config = dict(
    n_layer=15,
    d_model=128,
    n_head=2,
    n_kv_head=2,
    head_dim=64,
    d_mlp=320,
    vocab_size=32000,
    activation='squared_reglu',
    norm='rmsnorm',
    norm_place='pre',
    norm_eps=1e-06,
    positions='rope',
    rope_base=1020.0,
    rope_fraction=0.5,
    qk_norm=True,
    attn_scale=0.215,
    bias='none',
    tie_embeddings=False,
    parallel_block=False,
    extras=['some layers without attention', 'local attention windows', 'shifted keys', 'gated attention', 'attention sinks', 'value embeddings', 'hashed n-gram embeddings', 'an embedding shortcut', 'learned residual scales', 'skips across layers', 'capped logits'],
    init='trunc',
    init_std_qkv=0.0317,
    init_std_o=0.0317,
    init_std_up=0.0317,
    init_std_down=0.0,
    optimizer='muon_variant',
    lr=0.0066,
    lr_mult_o=1.5,
    lr_mult_down=2.0,
    beta1=0.93,
    lr_head=0.00766,
    warmup_steps=23,
    schedule='wsd',
    decay_fraction=0.808,
    decay_shape='linear',
    final_lr_fraction=0.0,
    batch_tokens=[8192, 16384, 24576],
    seq_len=2048,
    doc_mask=True,
    train_tokens=204700000,
    steps=13348,
    dataset='wikipedia_en',
)
Each number is 500 + 25 x the weight over its row's rms, rounded and kept within 0 to 999. Layers, rows and columns count from 0. Numbers have three digits each. The size before them is the row's rms in percent of the matrix's.

# up: layer 5 MLP up, 320x128, rms 0.178, rows 42-76, columns 0-127
# down: layer 5 MLP down (transposed), 320x128, rms 0.147, rows 42-76, columns 0-127
# gate: layer 5 MLP gate, 320x128, rms 0.167, rows 43-77, columns 0-127
up42 128:526528436507505473461489506551500459535517483473551523515474477491477542520520552508484484493492503463502471525486480534482455453484502487482574496516527490505465494496524506528499526513502489512488483545494469473500502460507506509488505488465505539452533482522482499526502466456507531513499499498488544491516517477516492511508498478504571483505481510471528473507499494473522526513521
down42 108:515520517490514494548528534499472516518501464468531507482505457496484484497448434491497506490483465468495486525464563479521512515525534522467564540469518482505497512508509520506484466483527456508497497550510500500540473498472496467541492482454480505503478491505527456529458513529490532475507500512506518489508484506471532467535471506473523530505536498466495507518518518479517512465501
gate43 110:517535513505495512527507495508510439482527504483509454530507488474525486514469514507456460535479481499497505493513484487497426500518500484482482471520507432522518503507510527485495490529519441496506499480487531519521496499505509496493463596521496517490483461476500491447518509481524540452518527494484521499482507519494522476478511510534486528475525540515466509501468525472523536495530
up43 122:530486467552525493497507556518472441505486497555464486516490461482463484485494489483465419455474499503487541501538474516502482479568509530510461493507522492526515522505472530459507485462508473516458506525514505524511495557492464471481479500490514537516547505522505520476512478526493506529521474485494494512503488477517483494538477490496498503492517499505499498532504490478479460485503
down43 091:499487462503538470504490496559478531490515485524517473476539531496463510494455480488490530488475537495513530507486436497483484513519455519525455509547523497509510499511487484485521488468540525525562478495476477484529485504466473454507482498529506468508484495503506518463509527507481507490474499475501496498508468500516514493487497493463512489536521462548468501483491434477518533520564
gate44 100:508504504464478471542523501516501516548474532482523486522504503487485521471519471566482492492508521506497494483506493517479451506442490509547504515556445499526542473480515463547499475558511527459492492481493474462486515459487523563488475526464457519482515520509513476542489515508491496498485496516471493518538506476512512455517497500495499493509512490459490487482474513530489474477481
up44 115:508518526497464513497476460509493473473518507500452493463470481516526490537479422441500475476485505495500497509531461524527528490484523544509489526514558498521485553526543498465520473472504539519517461518523503498488498480524469501514501447521506472520515458523515474464534466506524493471476504516515495538518506522508500529470505456487504477493450476504471506516506474520507498511480
down44 101:492530525512480511472449497454521517480513493521489451493480460493482495522451468543502500501484490480507558517520496507456477505516505511471524552506506442513503494499508499482520476511502482522533467497491491502496507476499514491483484519511540481485541470489518457469519495450532534506507470527558461517511533482493533510478491502471507504529504483495516562455550466454501514504485
gate45 021:495523492508494479510446462505495529577493450487509545531518555495526517522496480480504525497488497475473527510523536488501474522515473550543496514492462516498498489510440503527481514469498474492502519520485490482549498497515489480460498482478507537500478519524503479543505487498543476524440522520500507526508479479517461478488496516495453480520541497473487522521489503483556533478491
up45 020:481502483509522516516502500477497533518485499548489549466452515524491520519480463466543474500490532514518488502497495511526522494515553480454503544476529527470442509500514541471501458519514487494472496484507495497507470524533505514519514545484522502490500542487504501470498519518513503511558502458467515554519487459444513461513503468467518499531531477511524522532473460512517510519487
down45 013:502527511535524534506543506516499480487511511516471499521451476502482460524487480466497515513488523493550491505560494510511501503476501478450470486506525532502510518466549510509546554485502541508489450508496517490515515530503502532532541519520494463472502474502533483474496519511504518508575498536509471461492484482497537503480518524526499559518523481512548518453518507500491529515506
gate46 101:536530454496508491511530499526550510516523493503482501512489477496523518505498519482444537497514518473519495483509486510500518475497512453503495500522471503492488510499525515513497499484498502537500485495504517477548491480558516498469475501493500504509462468497484528527539465489502547472509514510520550551464501529540442517486515465500456478512473465516421493459465489526462496513450
up46 088:551535495527490484513487511485552501516481491529530460508470504482473517502513470502437544504507538537502489500527479463521546522501486458487482488497477512464500530502482518507546507492520538502485470492502503492533549502501509479511509492515511478520481491489503502511554470493509543489453533483509484475514515504490511512548511450501506508516476459491490440509516457504484484547432
down46 095:540481455489498493545474477485485538522497490532505517506456508499515473483482451493481551535471492535495497515510481497491520501549478511511494494492520571516532503481471512447510529523493511522492533521515471521456522491482474464491482505518468498490469526512563530529523467545494498516492503519517468488480566513480498522525497505511494514504512504476454488489514468500478475478444
gate47 098:505490491497561504496522509499521464525530462484517494524468547484535495528490501485468478461470491528468503503464494498470511506537504486543481488482487536529515493538499572515546480470513503515538498481517522534546517534534522533518478458494479513515497472490461501487533498487468532493548540512499555488549493553516490514502524489479495514530520506510514494486520511514471494516476
up47 110:481459485500540524479460476503517483547484522508541474459543516480491487518498530498508502505508526513483499479529495486499480539540495527477512515493563502469511494468484584520502495481486482468539493480511498465462513495487470543530482515538485495496522547519496515524467499537537506478493479500523483541455508497494503515528478556452525492474504528512509530476533479505472493507505
down47 089:512499515506516502547532501509495519477513481529513466490515479496498551540493526502519480546514499507480502529486513464533515503509474493497519560497490511476482501516500475562509505539505469502506504517477509460483510485497545433477550435513506507486466481487474462494544502516504506459488520497528481536464504531483566544491481500493483516503482510464489501510464497501548461466500
gate48 087:469485513501505459495524577477506490467484430494503504449498499485478501540491499519515486461479497547522472487496502507467520475514455480506502482479473486505494522463513511500528465503511509497495461526532505515520502502528467495464493510503479511509509542517489498483479512444465482553483490543484522535524471488499516543552481462500473456555460473523514506521500490485524504499493
up48 111:517538486527501525511486441474504531528482544500491489530507539517527504490515513463464485500481485454486536525517470511507486523536518462474478478516499488487509491501516490528456506550529498529549522525471506521470533511466544496535496471522543490469518477475506488539509480535534503492517459450501472464472516522477526482513525501529528498462479485485518495461497518550490516507512
down48 108:499499528486494499503490475547504483492515442527505524458483476466496495469490485549490485469527514502499522499476558478477531491468474511501514524459469485541505504503496558464555473455488531524494455495436500463497487489516489490465545547495469501487478506526479548480526499490468494490510530510465509519502485536467465514485502479519489479521477513502479498492545479476484500521485
gate49 096:462506461520509511511523491511508472506500546462506449534502517514486498524488476516531501469489528483488523502509518491493532511509504535538458521487525508540511515507486502503509502532542530539496510528477510489526530501494526523437512520527490495484511502525488476520521472479514522477529472458493542498518508447491455452495502526501516547568509470508535548475491522495449522535471
up49 105:476520476510510494523485528563500547459460482481532507490468555490512542530508478524483495444474502497526525476500493517533516488477525530551539508479507509529537501512495495502459502493489480520482503531479498536477444478530479493476484513507503549477517528500471440484526519448526529481535517509490524528531503465502489453508502500489521503514527523517481498492505515546473500494499
down49 090:492494493501513490481514490542485469475535494503521517476474498521462528540508499492497490490535513509519514552561486523529537469513528508503509503512491495481486518499487496502504544469550521466461495522452511490479506478515534526559506495518506473489524462489498499515533469438493462500548529527520514512500521532479502472472452520541470479474541524472444545503502524498492484494496
gate50 104:517523548516512484493475544502518483503498505495458512523501510494523483483528496503451517485480527532454503495531489466455502512422547473509484501486483468519480477507437525517490521528493474499477555496494537499531495527485533501481533526489500474499497486496490495504470492483525532538507539463426470455487546475490512456475501494485530511535478474519524510495502502494489510509500
up50 106:514489491499566487433502449493486508488537508464452502472503473532511478516501471540510520533504531527539531485465551491499496520524510456541486506526505518494512513475528491481516471533496495475528486518512485507464496499516463503488509477499519494497503472510554528543532499516467494514485469528517507488498472534516541487481475446509484484513509497507465494497431540505536491526499
down50 091:524521470499507485534492491483508497464498541456488487504515463481520561459490514497528480503486483461501499472490493544488487547503508548467501499472530477512521514501503482512490527483485462459469511491412500483543434509478478495505514470491518508493468531512460513465507520503488483526513536513492467519455511482520497528492546496463511510512549490486498488524517497481495477537463
gate51 108:493548503511525486496437523442497487518491484533502521485472526533484508515481512469507493493459518515431481498479484508452498504524553464458488493481493526481498465506484443492471519468463507538493470452512535505489468521520469514502533492501485563486524486514458501516495495500511506466529553499456481492514522535505470481524484512502516483521501521481477506510492511494491515470462
up51 098:467467493471505525540473485500494541474496499466484436533498500476476464481531541541501455520478476501525534466518531517453501521528465489510532526486508505487478495513527538516518463496509489556523508554471510518502533474480523518506523520498481482545473508531498487473514489501498515493489459463486507528504516451519508521509498449518471474540464526495515508530514499497503467463501
down51 098:520482497437489472482477471515551517470555512466503511540461501533500489456539487500460489510482485472492482501499535470473501480487499491498502516520498470536485462467509534540509478466503502543513479468513544456506488515523521507483497525488494453513501507487527522452487498500497476539509483488513503473522479487531496479495529471505536508514531495536484547498452531504544538533472
gate52 119:473492480521494499487510519486545501460490511522454536517465469511509515481477511514465510517477500488560523500494464481530508518498458498489505495534554491498541514480472505504473521509504482501483497550533515499519468489516528505437462538549509497495551518513480491490469457447488487490489495532474500479469511507518500491499520501495524515468536471421495538521506538470525490496521
up52 105:523504498515547505483472527536536479506528540496495477501548507552449508512532482492498502492524486511498505513484478526475468546543536520485518476509496519515485507517481510524534501496489479509510524476452510559526515494438468522530486508490464501527486494471505495533515537496478517485520485490539498520528499502516504462473439520455513529513479538524510471541522494512542536467509
down52 102:525519511462490476546473507507544485486468489466550494516494519475483508471521505499513514467519486490498518486517482489524472487539506495523490495533490493497467520514479500492498526528474464496478502475469538520508495538503506548487502495506485518525495548442533499521491512498525516515485445503525456524439510497450492463522443476505453481520514570520501492487478521472542467495484
gate53 095:530498465429533473502536497493566490437445517518495499495482508520475543507502498487508489488506524502484516471473487488513498477503501496556513512484506486498488506452520504499515460500507554512485493506478492471447493516499495515496468476518500464514496501501493474470490491466486530503520571507493485535484553505489471491486491529501494480485465543515538477493483492509566541476480
up53 106:462478454503496482507498503527551451428536512521479534543496530480488501496498500534510512538487515496507523462483500516506472481541491493488524491479517456530452519451496459464492497447499508503517533506502461477493499512538504529492539537509499536527521479515518480514507489458477493516453473557497486469515532485510511482475498515486487506513532478528508505504524456461489508502478
down53 107:493495478510497462507514503516511498510488517448496532527516551524500495545498528530498478499486492509495535497475497506503557477493538494462481537515470427500480488507537479546487526508495561474507524517548514466530503477511455537492514518504484549509507479474501519500488510488511525499489462529505504520513469508540556508477461453521483516480496476468529493507539486468521541499493
gate54 126:539522456491471501492499545504505497517500547527515470543462546513461478478517532525498513521492489498501512481483487475487469515476526527517511459503433495483482488521506506514492494498475476503509554518479520541496489515496508530515513498487502447477515459469537515513500511522448537469458485548525484460522468506528508434492498473485508482507537468492491477500528468504524526530492
up54 120:492530509494510482477492495464468470482471492439485463507549508527482492466466474492448487442454514469491491562478491477469502512504496489533500507483502444514476526502527502470516496510507489536499514492483463535519456531529524453512530507511535505511474491496532509498488519532530507525496518507476468511504555510480531486499514439511517506482479515540474523464471517509489474495487
down54 104:502500487516533476521511469454524566491475498495513504507495487461494463484475519542498514493520487491535510535507494493487549495512512508508536480463466445481477500490515510506461489504463527510475517455461483521502485461512481468549480447451499490471489489512497503534463534536542483531482509449544486475510545497520477491496493488489538484520516483512514500510517493521540485473542
gate55 062:464527472515507474526473479512496549475509477500523505517465534480479502484528527526509527479477496471534446465543502518542481524471515528474527473507494474461496491477507499554482485508519502476542482548475529494496497525470495474465484552538482537482553500488500528497487497485521493509493514523545487495495494518544506522518535489530501503474479466519523441490493462464501531511506
up55 063:484519517481522470493508520490511498501477502516487505487485489495530513505466505495510468514516515501465529528481435480514483501523470457513467483454539516515509546475494553464461498475522505489474488482540438518478493483514508486525452459468534460501523499494489440498517484514503480474496521494461525538494504470462526535522450518518523467518501505524479508538518503486501436485491
down55 072:473513425489484468525494484515478500507525553459503537496456493482508494452498497460483504480518478468489518492548500456531488485541523543467472499515493508455500506516509479506478490508451536499508466499495497537513506513477478476480555500508524553500487525542527501484491532492493481488520476476510514463524485481504464541499513493505522506489539499514501450496508493458524463544523
gate56 102:478527490484471474490463564492502455487523504522509543479512497477494508487496451524505510549487535495508515530511477543501524510488483482484517534462510480423474491492528520523483496527515463522465490513483548537473453501462492473502505472485462509494529495506529511502474471508551469495478522501493530501539478479520500513470538504494485467484487509511487464486509522486547459540507
up56 118:484527500494550467461477465541491528514481494510538462465530481509499509461507526530474454549483488534457487525464517488451496476498503508540506496507439508516525468509465550513549526478504492503508498530502500508505450510503475459541514539519528501537461479471481496503501490499533507516480516514496527493468491508517532482495495498457477512474544479492496536458498491485477480497492
down56 100:466531496546507467467519482507496459477467494487533498514507494542522490518481518513497507484473491506460517477460508432499502458489497508483491500473505505527506463467505505514464516498541498480548459523528466523539465474488488490513520558499508527523498502467489465477527498477451494495500485485458504501498471545512487465528508494450510491543470555529514505528473462503488511503468
gate57 102:469477520513475506535523482493490520519503488475481493512457485460516502510500463531505473472531500493484449487504499519522504519475531526534478499513499492476552488488570496495435475508485543497482504487485474506525510476512455511476527488531463493470516492516537491482489515504507509478438530510491490557543495460539465495505501491542470487475469499473492501446452510497495483485536
up57 085:495489531520476511530519491488472514506536494477484479504465497454508526499465458527486482480513498517492443481471492538512512514473526529504501498510488480492554474478552497508464468526486539510473516490492466517517509478508452512476530494519472501462518495520537495489480490522483533476436525518493495553540517447534469483488491476524478514489490514471501486456457511501507463469549
down57 132:527575489556491517495505460519501551464535473448520487522518520492488466533526546477488477537483541514532502513490489499502479533500511475474518517526510501545492544476514489500515532514456510497485559526477498483482535495492496499482511469507530467501501517523488511480511502536546502516488507496525498531514505507489510475525513513502482480471486479485470464461492475491464447456537
gate58 102:470507497505489516490491519486515549512513513443534473500433489503511521533509484522529506489452494517437546478530451522491463499453487520515499494485510530523512463509496512487501519477466483484514481476469464475513476458474472530477504489468475449517513485508516536514469505475504477476493483517470518467468478479523493498515505543520525519530513519476535458525530505536519475527516
up58 113:485514482509489456489541505521504472512512516485467541482522508497435498503530491481507519515472496459561480531491537490511548493481497533465483481500493513513476476464546487491517494499487512486528477493530534501505577527512490476500509493512481530505478482501452475460472511500510454510494515510500454487465493543447503469511456470507472453496518496467498546506510478495518475486524
down58 113:502490485482490465474514477467504519482466506542494492528516499452474504498478501473532512502459528496522523501465523497505522487500497518510540557497535508515518459524508482514501549533527538472500508505539565518548513514502543502507502519496494512518522482491441531467493495496503497514523541524513469513521533483463520466512451494497483500515538484491508562442507480518506522510452
gate59 104:517489480563473478482515516493535475492521494491503491512518539517496466520467476523485495500482484503508479546507501468509518480452540492485422508496524507532538526515490528483536504505487498541536516461489487452478533549517473489474510501473480497471543505510488509517497471520524477517450471497515510512481491487497472479467456479477476510483542456509481523479501551468496525536478
up59 103:546476500533500510484542497483558485497458519511505485477508551459510489524463502522467523469475478514533502551520505473508515463472485481481466510500523564486544525515442506481460489511494517466523543500485492497491517494502466493491531477479489488503496493485491492471538501527530480490443497485524487513504496486489486477551463514480482509495518480495464485503513552505525501561475
down59 105:506502527518530505514516461528488505481493552511523524451504492468509504516491487531469589511517481515489516523520523503536502468498516470497497485481498534462508493526475497451497490567527528508484529546536457529472498512516516475508516497520484476518508497482514501488511481512518504517508555482507480512515443492501514488521478512514488497467544470490529530532542564466517521486499
gate60 117:480462528485517478506504509473507538471512535499457512527486503483569533487541479505520572466510506457479504508522492516504456510503515491505484515493508513496506533498521491512507514502517476521519495511468488519485478487436466568475486521522478507514528501542515502504480493565517502484489492513463492528496500436509546539491481476467494476503487491481571485485519497510485501476508
up60 091:511541463528505521505504479551498444496501484524549501478503506523449472485492502503468433527497499531508501505479508466500561475489501502495524483498491506517511461497492507495498495498502521474497496481536527483514541499540505443539505499464491487504483510452476483497525514432480500527494510506506535465526494560507479484526509558548506506482537518513462537510491510505496489532519
down60 105:483537470493469523455492453489518502489504477519528489519523459510450502504511471531511491496494491508486510451525537468469522500482488535484500494520505470483483499506517503484491490527490489489515469473464498458528484457555493490495545443523473539486465493475485506490499493490493467451507497492539511476517478534519467501543524461493549471524521496500423513518463495467513512495525
gate61 114:515488483511456482516474492499506483562482495506535466493469526497491477505455472473504494500515543497495490511510474519541491523544457506498489485549503451449524484461515495498466484519526464510531529499506471548462530484504500514453512512507481524503532449480475500489477515521539502504520494502463471488463502547480500522505473466465459507455495519450494493502480485518509462524516
up61 116:501475501474492510497473469496484533533510526511478461511505516516523502473482522503561494484519524556496486482496483534505483471509497488499504509520527482460485502487512472511485449534492465510495473480507493536511542532530434512475479570543465520484509458538493461494496459501497538521540447509481560509479496497479522516492488520468476500471513462498499464471489500500484510479484
down61 104:503506492496512541531500503530471517521515520532493453462494525526500489493495497494536502477531497523488510488488461466546495434502493516507474501525511479490475518458531479528521496523517503507514487512518535500499557450518517558473515504513456516508501450516509432482516511476500495463564531523493512526468521480473541520533480477506494548474496499505512493527474477503456483503495
gate62 092:453496537547522519501458503473527498493530444516490508551518509520478490498541524528515499534534506464489514504500522444539445523480497509475508532508469526529519458507485533520528565487508551513498548529500541506475496501546486505508466487508498531509495498486491506503482493489517557524550492507507508514513512520502477499443498466507485496494501497495544488519472494498480470511486
up62 089:467477525515492552476505480511511553514513452485510459514551472482493508527514524499518527544474533443512522521529500456499497523520533468457498507489511499519463528504480531526523552483494528530519529524469501482513527505527505534544491513541485538491516470480474497530477489524504495514536469534519504479507501537512493497447500479468501479515506468487520512511464511496525551520490
down62 102:505492542491496509510499515475464510481491499442480523501497505497486471496549538482510499535498491486531491502494506515503516527464494495493469502501489520535458484504504472511518549506475469530490538433465462487516526495516499495516507483495494476468442471511495462496478487516488473555499541490490456479467541452498503506506487503540450500461476546507534454508491481518535467456505
gate63 104:521527468502511490500496537510501477526501485520481489512539516492486519542532535556495501508507492526512486482449546497496521476460457511522519477446449463479482507489492538500469514520561471493508500500523470497465508471499479494539470525486456536523521468509491545492522503475473497523465507480500511467468526487523532487493522448518494469473530510483489465481488529494530511480456
up63 152:481488482515513492508508480529504495498468535518577519487513513449552511477455503533519539543510496501516431513487453499509534469503533517488518498544497483503519498487484520530551524498534509548444478469501494504472513494499506561501493475501544475463528523487486476503511541534477479485504512511531497525491477506480505503502498523521509484513535473478521511503521536534502474520518
down63 120:476495542517561515532495535467495499505483498497520480492498500503514499484529519497487515485534481526479516465542506511496504507474477496473473450463500514458483491494478500512537474468495541460495486492512556504526518521545472531469540538549499497531513512493504501478509507495499494522532481482426509516511490459478457534521500489492448531507464510448493475467478531483457495517494
gate64 110:463529471484512503489501480467496501443467522548502499500462450463502496507535527511471528502487521546480478499520537527470486456502507479478514479515488522449482516494498489504475466489447512541511526489514484486515502507513485520515481508479451516539505478514477466493454522547496505426486477515464496517492505464510513517474458494491508482534488441509505514511506534536482531496491
up64 096:461540456513504491505558475480507472463489519537517486507446485487499456494521516536481521478488531536487471489510516512477470465502502486482528500511502512489501518498487510497494503506428471541517534491518498506490501505528494483539447474475453509518497487515493468481467522541497521442476482473474501508532510479524529504451446477497506506507484468488506515482511534554486524537493
down64 112:502510497481478522490463551519469472476499472517465479482509553500499537510465463468479490536539529547483505524503478514505543511497523526504517485498496523477454556487459490501481477500528496516479483516544498494463499533460507523511472520529500461554482480546508504512490486484502511499559451521484474545501467476466482560482486523521502493482478524522513499489488504490504510501523
gate65 111:477468482497533480473492506494497490507503517484428472533553503492504501529486444507519539538498477471472538517509491480561475527516511494458476463493477498482507532500518525516490517537501505478513496507504504532518501513544488507520483512550545503502509524495517470525470518530510542489507539525525502542504528472528547470510482463530504486511516501524488480465508553541514528525476
up65 111:562493538486496498527515497532451466483522511497538483499511530481511486490544537482572517469524428516539489481475487492491534506493455476491516500500492503506496465492565489509485536501500517496505478463488517460489481484505517467527495497526494500527497507459503479470512517535527477491443513533527513500521512488486501527531525510449492467515479511487486517495531473497495450501468
down65 101:490461543463526558451495544457503531465492475491491484558514516508526476482509505526475523514501516500461523544534492536535553518520519473469507553486495521479538516493518505484523504462487516478506495528507528473458463492488494481519460530500486511463526511502512501500484451512492508469530503519492556516527517476512486477487474489497490521478494510516471535501496540503533539508503
gate66 111:508521500503467476484496481505543509489504502496441510491499461545515531514512466503454477478447510501458506492453531534509486508480501471497511525441544496477508466520511520509484473509464507520505519493500490506506475546485531499490502485465440525488520471513537466487478549496531530490490508523492525515456531466499492520507426510518528447495476510486537487507521478517517495521495
up66 109:474532502435505505518512490500519520488466472454498509521544473542531483473506466539507471475489502505484483506508495499516503497486511531497487471497527526525519512504509526478475481543550521545501452417464500473521423504509502553488514471506479499486486481500512503482499496507495488512490504481475486498504486492481516523493487578511501486522515483501486545523531531528481513474463
down66 094:497538530481507473515491513489477523474567503534490510560509498474484465494491462484510525507510459529512518478479522550571488513494525511468492541470533489506486514505534485535514466528457500524498505495456528506451524487527501500523525442519472498494507469451479498509540497491509498536516504492496506534487489490507515538534483487542477493468492476482521519495531496523492456466500
gate67 103:460499497485487453469494542518521469520515516503505513533473492495540462470490535515497518500461493525498470492503487469464500535488492484502466479497466526543507482486558515484481509487502524508557514504507533487495508539497494505513521468489457563503476511534482553489518518473503499489485515479485521529533534474502477499455514442487475476500512490502508531480476498538501457427496
up67 102:478505497490488482479465518531517463521458494523469524498476509505571467480513503532521496514474525527535523478496502496471533522511512494523508436474484523525479494503521505523441480520495560522510530493463532491501486505488511520492525472468495575490527507501506527495473510499543510487480533512495509534527510459477489479468483448538488517551501519482512494477488485483488501448482
down67 111:550501522506512510516441453532458516492493504460496540466500486484477494473514535519526468507477529541516530532515504508516500489569500519492505522482501502483487528472521524500541504504498545519493514457465473462467466507501488494511530519467524509513510528501481490467526468496495447492471514466498480519527519473506508471501512473560494520515506493487481535507501486476494421475485
gate68 109:477524468500510478509498501526493527520470524514476527529506492520504565512491488495518497476526519484487536560528500542485482447463481541509542552463542504486523494514503539480495501547477526485535527525503496487479494467481540474466550502470512511466532490481474493518503519492439496494506513529470491492479527464472513467482503470534497513494530490459526492504471478537510520495501
up68 111:511499483503494476503460486485495468539524518550469515500524508519497524520494513478471523434498518472518463531512511487498502453490505475477478505535503475484482484520500558469491476541527493495499485489454511485490467485523528444516516496486485487478499488522501432493558527434510483509495463483486550472495465509505447500473525496521471543516497506481460515495495483519485477484502
down68 095:507474498445455503474508502511536532512450512492541513490558529529507498531508506518503464506514519513505531470488498531529517506493517463534557488470505493510475480510500530469505529506485463513485520531489505477490515545439503489466468461510526470550506460463503487516502491513464482472514517488520496519512490474521477475499483487559483507492554543460490472483497508535517511508475
gate69 099:496498509511471484470502533494517529507527495486482491535460489489540491529512514533526522462440538522485469450504452526439494523497533504539491483496480496515504495539518515505511474489476505559547474512528476532536498485518515496543499513514475485464506503495474474501498486475491461494530474506512522462507487510469500504492548486513512477554452525469501484522535517489537543490519
up69 113:479494526478519522484466456510490455520481506517552521427554520544483457518516513490473510518531484468480514524509541504508506456509492469485522474490519520504505465467493451502534500529505511477474463522488500489467534480489485474489497476504503486493496452501484469512469476545514495472445457464484496497502518523535497526498446520493502509475500507469525458459488502483496490489504
down69 102:465508494503517513506533487468531501539462490544536504514514541481526540493470476495497518520525523457491488509464490513485464527482568500462506509488477521498525465488519505509492529555468499505490493506521534489518472481526483521514553479495525506521524489506520475490458525477503574491453496488499536469490516479473513556491456512488490485496461521485526514488516447492515478518485
gate70 095:521525472517472481528489507490536535509485491488501463519467484516501467534513479476481507490526507475452509491463510476512514513485500432473479499537471479508496477513502536494513485506529510537507463535519483493532463527516525502465490494541495502509539455519518531497521462476511518510473494469532542475505492512501547551470478497515466515524527448512519473432481538493526514522479
up70 093:533504506503525527437498508516458485493496516496457564488533497504469511483476555506519497517462514544513511495555514556498529483500493551492519474484548528467505512523509491535486511485491479492484548478459505505504499539485493490522505540463519489485458531480481458476505477524493533495511503501444474549493511491517497479493534483469507503466500537480489525507519460499479506497506
down70 090:491500500532509482425508517497532496459489500458486525490506458475500535470467508563519503482464519462485504489537482518505476509490476498479474471474474490494494469509522539540475501488507440459518452481437501523499484503514505476501494488487502503486455472520466499479467485504496501459491480495445482501520502510479504442493507509543531484463509521535485503515466508511473530487519
gate71 119:493459459570482495539465544503451483503477481500507518515485503439523462498571465529517524541477499485508476473470479505489482518514517483505493500502499480547490507496536508458481516529517550512533481494500473486518518466537499501480443464533491524512501484517482516523544497493506536501509485492470531510481489496521479526515501493462528523521461522513524487502500488488529458514480
up71 102:515501518476527495529501483509478510500487505455538521510459496505496474478507504554500495514482495470490457480488512538523468492500501540503475474470518476463537488521530509525485499506521569539491464504469491500489448536511522526519522510481522548498506500507450519508513440523457539501521548498487490508480508545485484518558529505509477526548514509508472541514526481474509475507487
down71 098:511486499512512488465427498505485481469500527501467480501478490508491491479497531503506494475505500541455497471520516485461505515526501461491443493452486495505510484501494505522513540498527477502478494495445532480518547506472521543506452463492526491460488538514431503482510507480500476504478490494504537522420529448507492462489450517523519511501518505496501509520485489458524513519503
gate72 104:515529507531510515475530516518467503521451498489472491483496485485510489497504446519492501485506509498482515537516497483509475507489500509498457498496483489520479456528457493529479532486520517481563502535520544475514469479501504513536515555505490450485530498468514513502500523551536494512521475499516518513492505461531569486518469491453454482481531470462470505487501532486533479542452
up72 103:476523492514533513458532514539520492538448508531477492473531456502522488495499472481513471526504533531474514443506497501482575539529498530521466483483452504533507483500479507522499515506482505495485496542536520503522501494499519496497509502488541465552519474474502493474527517551494457499487466494486469491541507546507477487464499498518483486470505512474495445520512459509509529522511
down72 098:514531537515501530510510490507495506516495490479475528459494479483491515489511505543533484549517525480523473498496525490510574551485520543486484490510480490551508523470466499523483502513490459478467500492552541531476488529478468520507490505477531472487514472518501526489521519517498459457476487452455501489538520488532497490466499535470526515528479507508429456477519500486489500516506
gate73 118:499540508465506498529525515503477503477486508554541483512495554517521513495472508481504526466491522514440530489512483511509466509535482479504498470570499527468511498505523477479526463484555507518541451516485506469489507540478507505511529538515478498498512493519494540477530509496465570497510517502489520512505483547507450498466454494473512475501470516516515526484489518528506545513491
up73 118:452474442463483441499516493469513482479481523542471491500502533482502533498467507523560502495475508515472541500498471510510490487491479522514559463516539513487500545519477458508496485487516507484466460519517471516486518535488475556492456478501496506492481505485476532512503498502487522521484513515484448524521532494523503503486458499494500460530484491501488521530501520490547518565479
down73 105:472476496483495538475487501513455488520499475564497472489531517534507474495517493475446455539528532530485443479492506504498523487510501473486472524511510507495482496486495458501544520498501488465516512482486497508502549482472502530527517499502516436563537465520477480499497503476479492464516497474490484540477470491446488518481507490519500504501481492519477525541508476538468468505558
gate74 111:538481522499480493473547468486499460536465495467510500521528489482493525503486448530498513482486520530502513536501484511504472502485458484470500535492526490505491480456469513541494519488532530518519478534485508527533484564462505484473520547525500456469509515510514464497517547501565503508515464490513469463459481516525541535528500517480505488507497505523522472487522496500531466506458
up74 085:479506474491500463521496510512479509451535530546478513477444512517490487466520573470521493514515481494497488487520524486468502504511529557481475504514500493489519535508530516477478484501492467498481546532510507482483508441513515521510504444472503562501517491504480527540477464485457539478489517520480505554518507465494479468490519460511532519486502468475514507520486480497508513473543
down74 097:491510499517515509511517470503502497524463515566511459548509512473525519494533490529519470528484534485519475489454485473485531530499488523529516520487504458483504480519532495444511443521487469504513458493484534503478488493485499512498517532522470495531550520533475500535512502501498494490510554561503536536514482472476485479486462508527507475514481539454485521539460498482491515506531
gate75 099:443471490528487483497485522446518501482520501499535544500496491521479519461515430527530488539489529495477497475499498509546485460514504482514497548490539443527469488498501502515494497496485464535505514479505515482517497447546518513476498540485497538521469498500534551468498496485489506526472542499551484490513523519486491512475520495475530497489454543534508490521481533496489491506464
up75 089:431474461508490486467477539480522484465525514483525532497484474490497489481518475530549514512469540501491509448485497494544483484533513478481471555469538468525468513473465501533488493516501469544472502489488500479486512469499499527469480527490509524495486503514513506465464496500510517534502537500531492488525532528482512514481487506481521512470435550534521501513467530480534471478490
down75 116:461488491519453503567486510510477488525519511469510490460495496490493545507523462507494473511526495497487501522530510537519514454510511489506504504481499517505473504514505499487530494494467493451493515496616468463510494489495531509478528506530522486512500488484539473532529550505465516531491496504571497528523470474476505554500492485490516544495476501489478517496499489517505460490503
gate76 095:470489536529533473424502519488540491475463448472486461516490502498531527509496533481519491488502567501496465473489466488479491530512521543460531536492494498471520477490461484471543480475515553487483465516530508518471513489491517494502495546475495493481475503479504513487499530472485500507504496473535487445488530513526485503436520500495497484516510512487482480472536520517506499463525
up76 090:502519453481469549526475511533453497510510554510540493491470489492502493471548493532531488539446454470450498512502531499545534478504496492538523514528507545521502528496520498495496481496473456527516494489489511489508468501488492508489494433524482525570512527535492495528474491513493501485519512518485517536488494513499524501527486471481530517495512499528473515525493478525539530539490
down76 110:484525492467472518532508479475486496514521467521524499503488500512522509494496497496519493470440484488560502489511488468483506510534495474515465461487447481496469501488537484447471465547509460472510419556451516479527508531468499492485503511491469484526526497489476471495461456485483529514469493513489545521476500523490528489504505548499512525503496519484534497479467525525521493489519
gate77 099:504522472523500473458518509526459519502420456491544500520532498494502489487528520487528492482487548495501505515516517518528477476498517529498529473470484491481478473501501565528502508485481520496494526484525529520504500465548480491467508522494513508486511512519479519516509536503481482447493440539494496496504498495470500510509515463522528503498535478479515481548510565531542474551478